From a checkpoint of a small transformer trained on Wikipedia: a variant of Muon for these matrices.
Each number is 128 + 24 x the weight over its row's rms, rounded and kept within 0 to 255. Layers, rows and columns count from 0. Numbers have three digits each. The size before them is the row's rms in percent of the matrix's.

# layer 8 MLP down (transposed), 4096x512, rms 0.052, rows 2091-2162, columns 256-319
096:121129106118101124110089157150146151111168152129130084095138145115119138102152078153146112138140139145165126118115113150191133140142153126098126147108081166135105085137120109112132123160115166
102:133111148125127091104173140095156131115138150125112148107126137124104110148073124080142123158150120122113120154135120111125095160131171108116164147123135148097132158132108135154145168126133135
104:128121111116137112116133110117134131097089114149136088117095125134132132140134118098124110122117107085145120101130129141142111075158144132119128121151096132150125140104135102146132118127163154
100:176129150156126113152123100069099145135114113113123137150139143101129113117099104158117085171079106140177132143111115119116129145135150104137145139155144126154076106121124157143102160125141112
099:130125144107084113137156082120144122151117139109095132099126110152100117137118112119147109156170112132103124126144149131094147127132163136120173139153108189128161114076097128130127169147145150
104:146148165106154159141157102133171156121156106134097127110123086123117137158096153144109120099142113111180166086143125127140118139134153118172142067126176140125107105089170151116112124144123127
104:107101146143120135074113112102175133164187161123125138126164121095131131123157167122145136144136176157100129129118105117124148130167112136144113095120100094083141147160136141139139116140143115
095:122115147152121146132125100152146129142145105138109142107105130116093129100123124110119145063130140128175132159166143069132145160092114109093100131121139161150109114163140153125149086154122157
103:121104128160119143115071117150127126106130107155143150155173148154117073123146132125115110144115137155138111079109101127128088122125110143145115129142141158164082126110118134114139125117103139
101:122139147142116144111156180103125120115141164136096138123167151125154137144173137114161120147103150140108108131131094158132125145078144163138153156101117152104174129139158173160146141146107118
100:122149131106127153096166104118130151175131118131114137163129118168107149118126123157112107148103146071124149107127093121121125113152150139133110116099099151103133108111119135102145095132157115
096:122123145132108157135131145111133131109060134126159130146141115169156123167116130126110115120148098111087106098114156121093100137123127127158115155135101131149105143123089103122142100142132143
103:155100146141084073100142104128161147135115112158102152124114151137139177082133129136099109103158143153110098145104153102134115134079144136106107124137122099091157079103126095135111133177093112
099:133134170169191138135070089164131142143127108143093108146107156152135150096149156149171158161144127134136118129129119093110127154104142133146116131126102122118138138120122103103137123168146125
104:138102097116151133144152137110109150142137122103120162120099123105144098095113135162135086124129117147145146164142142129167078139098140129133108180151122134108155094155135097132149120084125127
104:127118169164097111158064145120130113136122096117140099107121126143147159164158114130124119135120122164106116106150107128118105134104135090117134122121128156146104142161114123121163152159121154
100:124116142133115115154144141176114152118123121167129137125135145066080128146075174127125152137111104167157163140145158093165135130140128100117117136134156165139124089102131131108126150141142160
102:124148153101101114137133104135076125098093111156107127114099143137161168155150091146073130135119157149145123114139119139183093126087145137117094139104111113164147117160131102130117108147129135
098:129130152111118134145095105118098103135110121131151121111135176148113075138144115160164141122137090108103124116126126133144116143087089138115122125109164103105139156123135102097139154118086106
107:125114090102099137113117097147150128097145095080154156198108137081111143126126173141128126072119107150145155106123132138156185164114118089113092128117151110125156128132144171165134129104142128
101:184102128131057143141154093140137123129135149116126074137119148135101145140138140137156143152141073116125103104141124121137111126095106104118145118150110102147110138141086133141124094085109131
104:148130107148131154085124143120137111124131110133148118124106120150077091135150120152151114089083120135108152115180152125154136118144110089123144107105113091114128108172144137160149107114133107
101:154163163126124103134127146148128104113140120156083126102123098160148155117137126099081087137144109148090161124143114111116130141164130114112115144124131157123153078117180123178104119128143141
101:111119160152119125096117096122122085125107137130120131100107129131159122092133121087115101109163109142159143123129145146164080133105186132088132152084160086102129127112142138096145121189112127
097:090078131124124118144117127147118085132143079115130109137167136146113119151113099136098116077160115125155137139121132134136107142137185113122126109112145112099147115117091182152130159154111099
101:154093103121121154117117156150145132127086146142110122075118110129151118146111168115123121119133099162122109121154117162095164116143122096116115109131149100168118128086070165119098135123126143
105:115118115158128099080133116066146148112163108168102120127140133134094127088115153162150098142145144130130126123124098132144128158071144130121113124070136105113149103165070151118109119124116106
097:129107140139139123090107134144112142104100151104122118161168148149131106122160102105130090130178125176118148144116156133169116098112097136136143139095173157135118083139090130157129097122120110
100:124160108132150149193104135138146108130168105071073139098134132131142168144080136124129105149118148118098113117092135111116109147128115065106111114107089171123109142094070121123125084178128111
096:118085122159131141139124120115096129087122166147108122112144108162137104109120085146133130135139147128116132137148130164144133166113134160122116113151128127162135111156087110141167164096070120
099:171130116108106086143149091109098096129126106104143119096081143150126169096105177147159146136164127148103078151094089126151149108143182160128121132118100120120132140127120165049150121101161189
094:177152124150126153123140129154135108091112105126122121103147094206155157168124134088123133168131111085130147150153074148120115159109137107117159142096147123125116146156134153101117155103105120
105:186154103103152112078138153139169105153134090127108135111099121102079096114130141131110124116159148140149141146124128106114125132114136147143164135127147157126127185127136119068095128127134136
095:086096155096139153141114100157097093108090138138158124138161117134117121131148145155132168161127077155112166163124133105131138120106128090111148167092121139116110163204134127150124152125157099
095:134123122124150151131145123123121142093152150141141118115109099100121146091154132149092087150094104111092124090154114133108112103118097148127118091122107094154142103155146140110110135149095109
098:155110091087139142160089116114157112168126118153128112142132146132126145128117089122156132127134151112157102152112110103093132183150167061074108119135100130114184137161153138133093106157137128
097:128113122150123107172152131177095148099115141133170110157131122100140148143112138133114131130124162125150118112105115105140081166145133137171163093146126094137115155088139124130146115140130121
101:136110139100156093143109150122119098153155122101093162105152140133119128137157107124171118083161136104104151098129152116133124151134122093134150152098105104149138164142141124126128095112103140
097:109146136111133108160156113107101111134132177136151096133141173112141172119114121084132123159141182155120198101148104108092121118148130142158122142099119119114138140103121106108117158140155125
107:116121143093163125148161164113167143134120092131101112133119115148130106079171075131171104105095148104123158119158126128122124129099143127135088140157113113135135128170160102091135126104120135
099:140122115123117103110178091124103123102115169099105128137085129149131117145085134150126120163090085087162145091161115102169109113123097088157094111115148179133122127136106162151134075091132111
094:084150161117156106106152101124162107123147140094116140163131134127127110104139126134113134145130127129140110109146137152119097143107170171139154114162103107115116164111135131099160133126095144
101:126127119107135106151196096107144137108130173123113111111114116132104120143154125120101109115136130166143119157113128130152144158125139143137120128139140099147192087124148101109161107119133175
099:091099129112110114115131102137162109110134122106111140130125103126139124153091120153121121111095163143125146135166140122113126111169077128098132122092126143121075130118118192150108119118108118
101:139100102121188140082158174129119065125142117100155128110127109132173129103146110121147152086131104136128139167130118107134154128144122180119148117129160113109106084123159140133113152167142105
098:122100130137128117110123128137117133108150128108133133105100148170152104068101106117147122116125135086150117156165106175120111165160154142119140082111147152135158126164152097115149136116167113
100:122133122163161115138090119173180127148132117106159079127135080145148142166141157125127106121139126088118106088163100112118128153145158146158129156134149110143157144170111118126178117115138072
100:164121095111110121167114139125125155133145120180153101084163107141137128144137155131129125130096120118115123113141127202188087136112139140161123102132110121122142094123123148127132111111151134
100:148123090144135114127095112122156151140123141115113101107152110098083133119101111080153111157106131106106140117138108155141087096146140136162141131127109125119123141131148120120119121108139136
098:174127122144114139147163177115129144112138139094141168139121118168133118111130117095093129154169161139170075156111151141093126111125150126097090109113143137127124140126109130129109125105158095
095:137131096118097139125097109119145159165085089155129150116098155083182141119118134128170125111137120145118135109112124170142132146140158139144089099096154131094140167100135117119113128086111139
100:110081113136133146128115129100134110126062145165065180155106119144152119158117093141124114132134178090158126128132142140130138100113177128159123120146109154118112104141119126108158135151086139
103:138166131111122104123113138135098149121149120157140148104161107108135139147115113147070128114170118099165145133119132166170106147141119158092098116125115096115150135081125132103133142145133124
100:147160159086099157114106135137127112171138074109118112129116150122105099099147102116171111150164114138133087124134140096168138110140086127152121130057153130089132095119140122117127102174139110
100:133136095139138151119102120112123136153108100119125094128160146130117157140129131102132131083170092150132126118116122092121171141164154123149130087111118119095095094157128133118126106121154092
103:135116102162123073096090168096118139157140105154133161158124102169120153152121092125119156139110113102130125122127104114122114107172163092167137115124169128102113114096085147090134173156113154
109:146139121157109118133150109147152146103110151099114132141132137142129107134123140145123144129177121146130116101107128098083141139143137145121110136128155112168107156126147177134149076127117142
100:147142089153115155153139102146148108120132106134118126126144131137169129075133143145175125142099204140126127131162084128130129151124146113109149094103096081200139168148153148134149130093091135
102:075134137134133091136116062078141128124128139156121085158108144109169132135122160136172174147172130144087134139168072126077150172146125147094141136145125104127164142124136096142085118140090120
099:116126148140138147144168100162130100158130108157143134140128134143168131140125116155147119135112101104145119132139106146101152102108122132101081166152102119142115098148085128101100116152104129
108:112142101115125127089134137111162145133117159161121117109146095163110170122144105083175123205097118111134088155107157156147152124127118144152113145158103123109155139099105086156122150149130144
098:162122135135145138102136124145110140145098119116116151124132095138137161122124152144121099128143159158167122139106078150090135153117114122103071140120144137117111118099122142145121094145164118
102:164143135157092101154156110149148136113146118120113136170193081129163115118128151131079114082156125120127077133143151119097137115154071167134099101131145135104161127163115117182121160119128140
096:116147092131160142112131127105094151173140113129115092137152068109089114098085091132130131107153111138102151115111119140137129155132093133112134168124127120094108115141121110106119125108146133
107:143084151087142099092107182136123142121156127146171119165139152096106138163119139135110144099157128145122130123106133101149144104103137103114120093116153114098100127106103151124115147146111099
109:120149127123118143128143189099164109084106113123165150105160137100160150128131148132176146148123145137115097122109179149129153100150168140091137096123129115135103144126134141146138119140118113
100:122124116151125103118163080114117152121162128105136127126140102113134146153157111100156170107123117115142138094138127113118165135155064156124115132120138138157110105129148157168140120088094107
104:094099146122126099151120124114113133115080120102123118106113139138147133136133137149165140131165129118113122145099096116094184171131140125138123145124098149100101133161110127183145156114088113
103:093145141124171143158133140127151100134146140130119102162127131074105137123145154165090141109117075126128130117120121100132149112118145163138120066127162175126095153123149129159181165138167136
102:094095130121127113128166137147122150149150129132109159151142162120115132141127102155145101137118122119126106117135109206111143156134124146141108125089129112105112120152116124143107105134150138
101:139091127167118097124101128131110156100111138097117126106118123144130130123137165112135155128094140123135131117112155110107131145123131146130150096115129157154117081149129116124156112127123124
101:129105146143109153122150150136140093141129096130153178129139103139114139134094145143140117104145136151147153158171091134120127163136162178151140080128079108168095115137145118155131143134067135
# layer 8 MLP gate, 4096x512, rms 0.152, rows 2092-2162, columns 256-319
097:144128134128111114147141097143084135139138131116169116113125163104105126120113118112113172122108112134119117132113083080126110158128139146124162162129113122159094123143117146128157191178129149
101:140108133145182095146111077082114151133110106154158092163129144095117105150118097165120169145140111131127138123140116133139126100129115130138132157107082140071092148126096133158115146133143089
101:136154111100114120150121111111125120125156126104146108166105137126111126144076138129105136130136108100120155120142146143131167079129110133115135108117147152103176113140102144127151132099090126
099:092157156130152108131120116147115115121108143101140224145114142114139130133151119062160122152156135166131101132145142125145116126147105152124163142095151139134131092114145156118123145106107165
102:153157137132160139119112077139113119123104132111117154137124133137121126140119166136134108148111142144096122142074140103121109094098159087089144184135114144135121098152058103146112104134109102
102:131125135111113143182142131117144100121139079147112117112130115123121125144189123120110103098106076136146104120124135110135087140131139116137151129151135110161144148110143099112090105141191101
100:161135117146128124106145162140103163127159135130087118155155131075118142099150064137100188139146133138145114161127178164074121173123095151098125175092122120118151114169159164128091112112124177
103:101133137115161118126100130104150119129152160139169128114135146159109089139134128137104158121163113106116110138122163150141111140115088130107117097098157133116142113121091183183144157101097141
106:087108082078140114072102128135126106132118138113079147143164117126102139114121155114175108100138106132118074142142117105168136106137104131155123121105141119143106169078137093148103137130142107
104:131105146117112171114144121123098165159141081083100102165135149123089154098107118177160085143127073146135153099094091120119090145106111193111138107143134132122095126141147141100107134101107144
101:113122148140103135141128120110112129135123112103098118106138103083135144166145159134107100153124112126089142171140131160134153138128146141120127125146169106160138128108111165127116144103104123
101:153102180095136127139122147160073146114136111118093149094128128117148147173104113103120143097101123098120172106126123139105121108142116145109099118116129085086114146086152130123129155139148109
095:120100137133143123115134119140146115128123135111122119124139118138095117141129146119105134124146119104111158115140134144156128123147128136139108102102147124149127133146124152132192132123153146
101:146124158196149128128142106109145108108171109142151092058144130149140090179120139120157151093112128136103142098120095154094096085130156128126135135157121085164150123120082112101094109133119132
100:176148166132119107138096185128065106167158146118128150162146171123129104155123122124147125138124124176150139095131163140109094085107079158140145139127111065098187052167127110154146165085109096
100:150099153168147131151137095157080169153166148131095100103139111144080146125118113125176147157132127145155174143146096143139085082144167163170148151154112130142164113153118109164121160154162156
102:156122180143170089134147149096157120150135128093177092136184143144117149108121082121172117102156109134109143133116112101113152141099123101073133171131159116172160137107118155114116133114131150
096:113106172135157119086130130084143137111096105123131138107145131100134185123143134120121121135093136134146109146128108075140121152132187165166147096098149129093122135100137133210105139145137136
102:153171116083135136133154163113159126156119095142131071173171085123108131111112103115168125118107155110166124135115104136183100195110128123127153123163108135143149130119153125121138145133087140
105:105125132121145104114159121099095124160153158136105100132170139143139145120101136097161122142140124071130135142158107136109146111114133163129144165148129122129130136111145133156144160098116127
100:132129120142134085117117153104134108135112117131143123141116158129154120127101134122106124129094153132154170125158159096143148131115104094115144166108151123163082118107107106144125073140173147
101:131107133124131167115093092106144131116089121124104114150098121117134170144128135114143157188086116147145136153094119139122192075118099132096117098139123112128146125145156116128112119121122101
100:121131111126130151118105107125131120141140171093135074125114107145157099109113134148119112151133110138107164123142115126090088103096103101104102183104126129126147117145126114133127182127133107
104:138181121102158123129120146134107151112154152120111154133128131113116140110137119113118178137116141169082122105143119095115106136144068124120133137132122161132191108140137092117135158139130140
099:120145131146148146143148111137142148161145131148168117090156141132113100114093123136136127085113115097148134112094162175111123114103150131144153142112117165091131063143128112160124160102126132
102:126144141202095089100168147117130150110096167133091183132182129164125079138117132160125145099113137099137153153121137126107101111148113114108115157151153106150166102126135114120085105101110108
099:102107108129139114111122087102135129118153138121124120157172134135117133120165134128137112102160151155102127120192187106107156134139140172128138141117107116125169151117153128141144086174120133
099:096136115151098145084114148118114131098126113108120133129085135131137174158137140123117138105151085109119155103119123121116152134169122125132072073129156115155144124132105110113133118116148082
097:107164104105125139122107125159171115131138118110132122144125119155126164155109112145155180117152119142128108137128136137167106126192104148115150157139112151177097098111106067114075143097091152
106:091076102124139136149082091138139123121137129132140074119125081117156107119115083121110116101161118089147115109140128116172119144075146120086134126121151088134136135160152137131095178154123112
098:161144128105088136138121120155133096113113120124147130166177187111105143184131104100126107092180136168118103155094113145128135094131087150148104120104127154153132146113105171169133114104097139
102:152110091085166114138177108122103118131156078107129133115080139120166130122113171135081089123101139175151148129181138175122144119100140127187086142142135099135119072160148143118147079148133112
096:129130120120134094141114155092117173132148159132134147158125117120112119126142102097132128050093120152095113116122096136126105121137140153138178152140113130183131072129120137153099140146123121
097:177116149110125136116155121104162121106128103138138161176134151086152139169142145148117101157136144114126154091116126126112102092139091122170096093128090078108144112125129136110152095127081092
096:114141146134101188109096097091111146125141140142152122153082119095133112110115178133129118126159124132109163151150156144124129132123121150157079106137118131148079092162137110168125128085142119
098:143091091138115134171108128143151113159145155111095151161119137137166149120083127129122083133128146146136185163123104107095126114154168136101125128123135131097082148114166162141122132121151132
099:136141200122152129142121130132144114150088114092127164139117117132123123126141152099162168130145118145130108139084094159115074112098128131195137151127162088133130113153130112132130119120086119
099:133096129119169129181115163121130130127122122125137112140105128139145156086089140099110142074086117101108117137103127112114111102081127107174161129101130139146118126130118121117147134160125134
105:147109155161106113150158118102151147137091144128141135149124114118106122132085152108134133094129061151170102117148106111118128144114142094087156078106135127140153126142138167122098102087081094
100:140119119185133118113124073130135172135136173089156124162129139118135108083125115125154125119142105075168092142128109157155182157141176141163130176145119131147095127134135119134071085106151134
098:169151100167135113137118096138167128068111115116072157147124162118119114123181157129128181110123140109136109115113106153160083114072111121150134126135110116103150153144103152156156137149133172
100:119115133136139128118149167136093144109141099129120096153126105128109125163070129100135131166146128135100083161159147103062169129128103100088144081145119166130137075131138124082141132124124120
102:160155108137111139139102094085149158137141127134117169094134122147148150128153097078125131141125094163143169142181092086101139110138118105107142160128129062162104134125101128107118163137143128
101:126177123131114136124091131090164128147147129138150114138135111073133110104121153132111118167101120107118119111162083162098133109117118101149120151118084131112123108131112130084162151127074121
101:101112143124132120126144098162100127176145102128169136155104138123104087092197134111164154113121121107141135135109119128119078132100125162137099108116132098130128147135140139149126155176109100
101:128164130079117134104149099136102169110147100132157111111153106099168137087153152088120126089071153113143124107135111124156104137078136168140120131129123131117126158126162112144110119074179096
100:156124111137117135111124124157143134118098131145096129109122109171149144094118116132110122125099122133115129128106168118152092112116169175129137132125169124138146101101124143100094124142164139
099:105151088099160102090130160131083127117117142118108071171097162083123119133161127113141124120122159130131115127176128118100057140123170111136110119140122111129139135133129057163140107138119100
104:123135113152116146114168206115118132138176112137164119124118179126126140151141124118120113103088166181115125140078169152107122120142106121172115161085117124131179138126060109132128111104148100
099:103151115134107105167120156154135154119148074172135110146125122156124123145124165158099156105110087102093100097122150103139170117150096144146115134116153084124167122092127124119125170117119159
101:129099102145110172110158077139122097138133102184126108139156128169143157116138123120129076098138151137126171128149162131144151138124143120138113169125122125104155114116109086108093125109107135
100:136127124124135144129141135146093121126166140103129138179124172139154140138147121143129144129149168156166102153148159135100147154098128148097118128130133115146143136082141123168131156139156095
102:112127132146145103163107100158124113120126128128155154131131137129095192124127126106145140158145120128081135141120151110127157108125116105147119137128078142119135131152136149116139151140122103
099:148101095108145097094120132097091096170132147148145135142154106115085114155142146110128128135110132116136129128173122100130130095120116139083097099135179160152155137161115124087130092152153129
101:139130090139111112109145099113151150100132138129101139130123150112069140138162123142174148149106147132133115144144140158123109118105135090094096107119122170161110108131118137122118151136148142
100:145133124092152122179104112128140083129136098145137100097142141111137122125122127137124116143088143155120114121124081148138127136127113091144148097112108145134088119133165089133149160137104178
093:133107112096121142110171085169137122140136159109139151117153142106167139173121120154134172098136075150160172135167118094157115146133121118148187109133145128124139138162130117117140120115126137
104:111128114135109166139124130185087135142123158127139144115141137147149120153144132103132159118104148157124098118163116152098105123120108133109136135146127135121073126132119147157151137113121124
098:107123120128150152113120140131095112123138120163127178129154114192133143129121115108126148130092132137098126128135112104114141072116177108120100150147099120109092106130139133110143140121127148
101:153129150167111163085131116176179178139162170124130085096158113135152145145110106108094132146135137116190119117126102122137151122089104158154122140101142115102129141139135064152132161131104144
103:139118129116101128152144087113134178140119140116148136125128146167158120145104168165124165142146149148149172109147143160128130114147111153136090089163120128133089117148145142129114135124128115
101:113109145115085118092092160132136087137120132113157124159135127129104133155137085120141149107137093152104127130111159126085110087131186106113157135150110111104147115115137099112131119107093124
100:168139133119137163114120123121133128099109132141146126142158097155093167157106122119122126112129100106181106112118121121129135141095128160139107148126079106077140145129180124100085142139133127
100:120090126100104083145139132147121108137160131156115103116085096110131118162132178138108106136136110146108116146128175126150203147148165083133095117126142128125127116142101153128123143127109101
103:172100133150130125123131202101170110106127081116160140149163154145159126134130143151158103170098119101121177128129122102120119126110122157148148143118133092075114101153132140086137134125102119
103:110150125121114078134103168078136131143141143130173101157137115114129088148146131135102119125119137096116114138086122111147094077108107120164130102161090121117114114146152169118134137090132089
104:125123103136099109102153124171101072155114134130108134185169124121084092107113140135148144109074128143189137166147142128128100105102084154103130126111145115127158104110106153120141143141152115
104:124119073128098156131125099116147117105131159097092121094107127067103111104153167143133159185122182140134099123176105119126107145114109094087108105081143135150113151120114112117122133107110143
098:131108119146150126126139124151117150167121112113146123110172131138147152135126131119175122120134122128137114101129133098145119112126140152087142150162148142142125126118091174135127162127131092
100:115124156115116076097135081138130122130122127107145148118104097121131083068126134134112144120122177137120165144123085098151123159165117126140124109139123085149082176132163117119091122120128123
100:112163168136110143155094127107125161102150069110080092102090134133154084154109120110145158142131152093157144107116141123142115114115126138123171145115123105065153169104103166138124162134143130
# layer 8 MLP up, 4096x512, rms 0.156, rows 2092-2162, columns 256-319
102:093162099122147133111113136151156105109134133111100077154121129140140112158087128126137169154082112143113091161171147158158100108145117131123085131103135119092169167140151140113120118086152121
105:103087133128091125110121105156123102147115133119139113146139149143110109150120109156124097120147133148138116109119155159122138130160147164146137122091104105125106140167070079123132135124100147
096:165102136180147139134159117111155172106131135154144164116140109118133112140156127085147162158146121113095098122129139109093131146121193094150132124173133134113120124080140118079112084133133091
098:170136153127138110143130123150132147067160109131125068108127107159100107107118105167128131164129113153089145118157117156086136150147144115084091108142125120131150143102141131100143132127081132
106:115132167148173149146104100144137138131087170112120135157140160118131126111154112104113151147125143138161179084131076135120126160180147144115124114148114105127151111063156138136127119117149129
103:123188135071100128157157104111096172115136171133117130162150113116171145147129136175147152173120168119132169128158122112130130111111154171142107101132162127150109161091132128146113133134093152
097:122113195090107130109121155116127105105117131122135156163109128133115116132112121156124161090118119100142133119082118130186145099148112123150088109133110115101134134104113147156130136124119156
102:121132143123106134115120116164150174101152128122119146139097107123150091200132128141117119123120166137178131139086146131124125123090108140152082140103149125121121084097127140114108079134131136
099:133105122132144135122147171161139119127087142149151095146114134128085110131146122136161167135101122095133113135146117148158131153106146096107085129150119109143147171135123125101090086104111117
104:144139156150143112156131144135122111148137138125075082133147130129134156156168127132099159122173110152132120126159121168138116128126133115109148137126112106123153070097090100131128081051073152
101:095105112094154161143081120077122108089098175155098165151120119151132090168107111153156086171148177176116096135196152112110130156168162127134171159156158143130142095148082100116141113132097132
100:108120136159126117134138135149078130156134123191119175132086167129186158118105117100130149102133157131113126138107141148160148125114100122156163101136120130096135135134122147144096092142138140
100:113089142135130098122159136125136101141111155102113121115153081152105161202148119138156122129136137125157139132105127087115132108137160136147111102078121149125133119137166159103158149131171121
106:094157103128133136098123175135105137202104120105126105152113088137138157115107131178148115180158151121137146154140094143159138125134160115128120187144127140100120154148157127132154115129147119
108:120123141147115120141119114120111118121115127141123163087110170134149199131127152106136102095128145139128074165177182138127102120087126110136188087160133074150090139105127133090122154127116168
102:128184134151116134137117154145132093124170105143153208146135099163140173185133122129110130083132114116116115102104140128128139107137156116167148129112090126118111108125149133102110086087128154
102:171125094076103106100119114141097090125096085150127136152105078131133140143120117097106092133153136137132133134148118136112069120129161177133088140157100129105128113180153116109151121161131131
093:149155132144136131078107135140125147159126117097096150105140149104150116130121117154112103110075146145117165113104131121130143122109127159129103134134160096073112140108175133112125131131125149
106:139133096082162118131155100158176098125173117161140156125121129136137098127087150102156173129094096119122086110141158058140134146152143159092143103110118126130131123124141135133110101147180171
102:117142153138103161113177108130177137095127102148121120139101154147176074148129130127117143138091146141127131132142118136141166147108130180122123118146077110095097110152139136120124125120131116
106:144099138113099136114109106135126132100131114169117125125127125135112136095146087100114132122123131110135167107134091131097089115135108093133131132113104106145126134081130112120120133106120114
098:106137159136109127147151141128133154126079149123099126065150093116143147098138152121105087116116140116133096137158118146122128110168146120104140111161111172135152137136153127130109135122118123
100:082109134139136140070130147141071136132123128099143143085103110095152118146131132164169151121115122143133118108145134141128104083131151144090104132102153109148107150161106127148107144144120131
099:152125154121162133124166120092176130123142113098106152133104121140125136141120200121139106132114110113120136109129112160134165127120115134126141127159154124121122111146126102137126088089193137
103:168117149148115142126083155117138103133156160136136132122121148142095151103113149128181122119169117137128099124135104082138103150136126101127093128137139122113124177130128183185178118141132130
105:121132115139156124109197102154106143101117121166161100162130164141106113094114157114164168116161054098126140116113099124111140115144124136073121120078183124179165151114128123094116215107129098
098:139116195146101123135133126138136162125154102133083129156079125124177110148097142106125193126156113102144114138080104165169087143116106091105124097144129120077045114117151124110122107154096130
101:107133150118152107100155092170090120109125148164115140123107078143115132128132150136135148147077114130107113120092114094134130154088145185144152111131169125127120157151113142146161161157122152
097:111143138110133114128142148141095113104130128155155119123119105105133104135139113120112097143186094089134147094166124151086136111168163096132141111141080129106163137125197118110182143109142164
104:115132197141106143125118149145141145144111128111163119123122114126136137102101157144126127116129156108105116153144200146100115162157103152174102135140144093167138102179154101137157166124177119
094:120101120118146136121156130168137154169083107092125143109128142132088077126130110151125109131099145118139113148127163133132083127152116131143115181151170119153128185114139110108140106123149147
109:152143115131127114170137130122085118145078152154076113135131174102140130075135127185123118099116149146154113118116112122114126125122147112141147125135061129120134142125134113147130174147111125
093:120166148078179165137083176115114136146137142155124152147167064163128147129131141177124145133149137105149156181089108137109108123074150145120149162190107119137122159126138122138140167140119140
095:107139105146088103165116154088112127158141114118095145107092153161122090139074120136128158161152118139132148116131148147140136190153129126105119162111135116154129120146133096138143150094137150
098:162124092124110122179097113121168141119136119154116177108107125151129144161108137108156140140119100101145116140116141094128124178127150114113100107179104156134147127172098167114123085159114109
097:115133125185118101087149138102137109118106122151106160144162156139098141147180132095124119137124150147158130127108115124121080117075143150154125094129129105129173119102112134108086123149132109
095:093098186133118091076140145132136134103136113127062135133134125100154162077103161107112122148112143156113093124108102124129119158141120148165154084121095119116127119101129106145130111077096137
101:072103115156146105123145101112114183150113140154164078132147121150141117102119131153120113138109137152133156110115110101096142115184134131155128153114115123121132151130108154098132122111122134
107:112111128142146117148162124085173086155066113121088147142162117165134108146124107148090158166103126086108109090161150135162129117122098076066119104146116087095133107097132152133124110120103113
096:105156138108143103070115208117081140123148126144111131108111084128077149125170104161133111141110181130146132118130131103099113125103144173128108103138145173141146085123146133157164091128124141
097:143093138118117109135154089128141121180174166185143121150155119100131118108077128149127146097164120133098113122125182127117155161159182107129064115159148123095128153119166143116153124099149135
103:152096152138138136155177096110162123095122121075128144099156136148156138140125163154120107153125142159190097137148113137112088128125126140102134176138100108149110120161123114070127126150111121
098:137143086137079122119161109134143135135089108094118123105104146126088120178138162095107148112146106134111133113140151157152123172176080088173169120124160173115162142057155104134114144108156141
101:107120135137193143137141145109145101097116147154139144137142096122130134178133084143114142111130128139096151143112160057131086143169141157128176105143184152117166159165150131147093143115112148
099:104146136138127131126124105154116135115110156127141133114112137140165150130090178137117179111152108106127139116123105120130147069135140159131134085155130153144124146143090129137136104159139155
098:113154139127148078135077169095171079132092066155135130095133084116127140099175100088129176091192136127133128144148130148095113143141153107083141147111168127157115133154118145111140107158144138
103:136098112172093132145143084105147120129157098142146108149151109130106139129130112113180132159134133185155109147131166119135090145181143082132110179138155141106159150149109164109172151119097128
098:116123108104165144114140147145149162137148133104148083137171131117101135123133160127110157120142139143112131104123115121177086112139122110144129123148128129157127166163099121098083127107167103
102:139148070144139165135101167134173148153141134118114116120131127153094146171129139127159108118147119102123134146140186124129058069122102121107104141133135155155147132154118101122131122097172136
098:145140139124141116126117121145081121128142113107113111128109094097122090114138118111158145108087105106088134156114156121046096112090141146121097126143129197149109114147119126160109131142143133
100:091153114127110158102176134129132130122137117144141100092118121110128139085133148083151040132102138139170130129121134163141164120095143102149161116081090149127158118136128141143132125102154152
102:158117120129132126096124145152106122119146094115110147159125149129127096109148119127081118109155109181130162157117145122129148132120114115098131178100101121098094152111114140140084173169117116
104:110147160083115160120137105131163049128130126088123107125144122125140126164098135163164116106172116137132117143113145132106118166090125136053132150153077127092094124128154160108137124116124071
100:144150123164141157125136091168136140168158126101128087086168146135119123140129145134151123145119137131110142099127134105119142126135127152113116146089114115143115124131131150174063118093183117
104:144079122151118089133158120141099128173139071137111143084094128126099173094124130162179160155104091078073152142116183138138107148126117144127139147118115185130127133136127146060138139092167149
109:146091114137116099113148115159118170126189105141095163147145131148104135130126097145147098116117103086168160121073150102089087121138155152153074115151170112103121118118164131107094098121105148
097:135140129133131065132124109188126086132132129141137113172120115141153122138150115132129136120140111142124108139145087119115154126144117133105122124118103133166112131160111154138114134170109106
102:088159156121164169150135122116054153133128115119152114079085147168131164122054159125133145112177140115140138112149143151133147140129122110158124167113093132098171130124143121155101153145097141
100:152086126145127104150147157134172129174147100091085135147143111099171129126146109099129171154129148150094104136086119150139175142163124124147117147101109091102121128161139098094115132169116145
107:101104075153116089084067115110155066104109090137162112153119121162114146126121100113129131093154174125141162121089146118159143093133102108140145116142133169101141141143128151125103153150181156
098:125123147136132091105097132123113147097117114131120152149108109101169109160127118123087139100126139139135142128158127101134133139122119112104113130109097140072107073113132118093126155122157129
101:146088138147158122102116148148086136139103087134099132140166108075147129111149154127091136123150136108122122109089131119112132098113090121165113140071124120116146105163122088111116104172163163
097:096150121107120112146157161110115129109124133155105127133121158122092123126156188122095143131118106121117118143159137126124101111143107084135127147115102125178114111083133138113191093109089117
107:116087154072114124155123148182100180155133140125097041139158135135111130134130137122116105149103115145120109090110116112166131112170172126123173137150165144124141162134117083131115094127132120
117:155142133162101135138128175148139106137105138092131110145144132151171162101085092104140136132154137174109118148067136121132113112137160149128135147096150117128158113096148125093142115167087088
103:108162101111153107099109150142142149140120153137131101185157169132163149144111089155131130081123123096144140095120119102150154117129098144137135096124198142107173121141193140120114106138122113
104:098127097088080140138093133121107146094109133141118079153077095158121113115125130095132091131136133092082131101160127158147156131098128149133105144165115163146117087174126135171142145131123119
101:095135108171152095134121108116110154136109131132142087121136077143167123184091081130141133142109125110143156140098152098137126104108119121126111118149128094113139132100100120145124121119151135
103:110171161159158080164138092149124112113122111143125150088144139107120104128163124139136150147139133168105194129130185136157132148163110142114097152156150112093162158178113099178131136070111125
100:155179107122116123155165161097128141175090074121125128111138081134093140128100137139093132116130098126093132119149139135078156136152098130108148090114090123157132147135121145179130131097125144
099:153127124114093110136121136141157110198141124045157155166094128151132092145112116160123121140122161161173159096099115102094081103111180166074130111145142130103125114140088103113161111116113150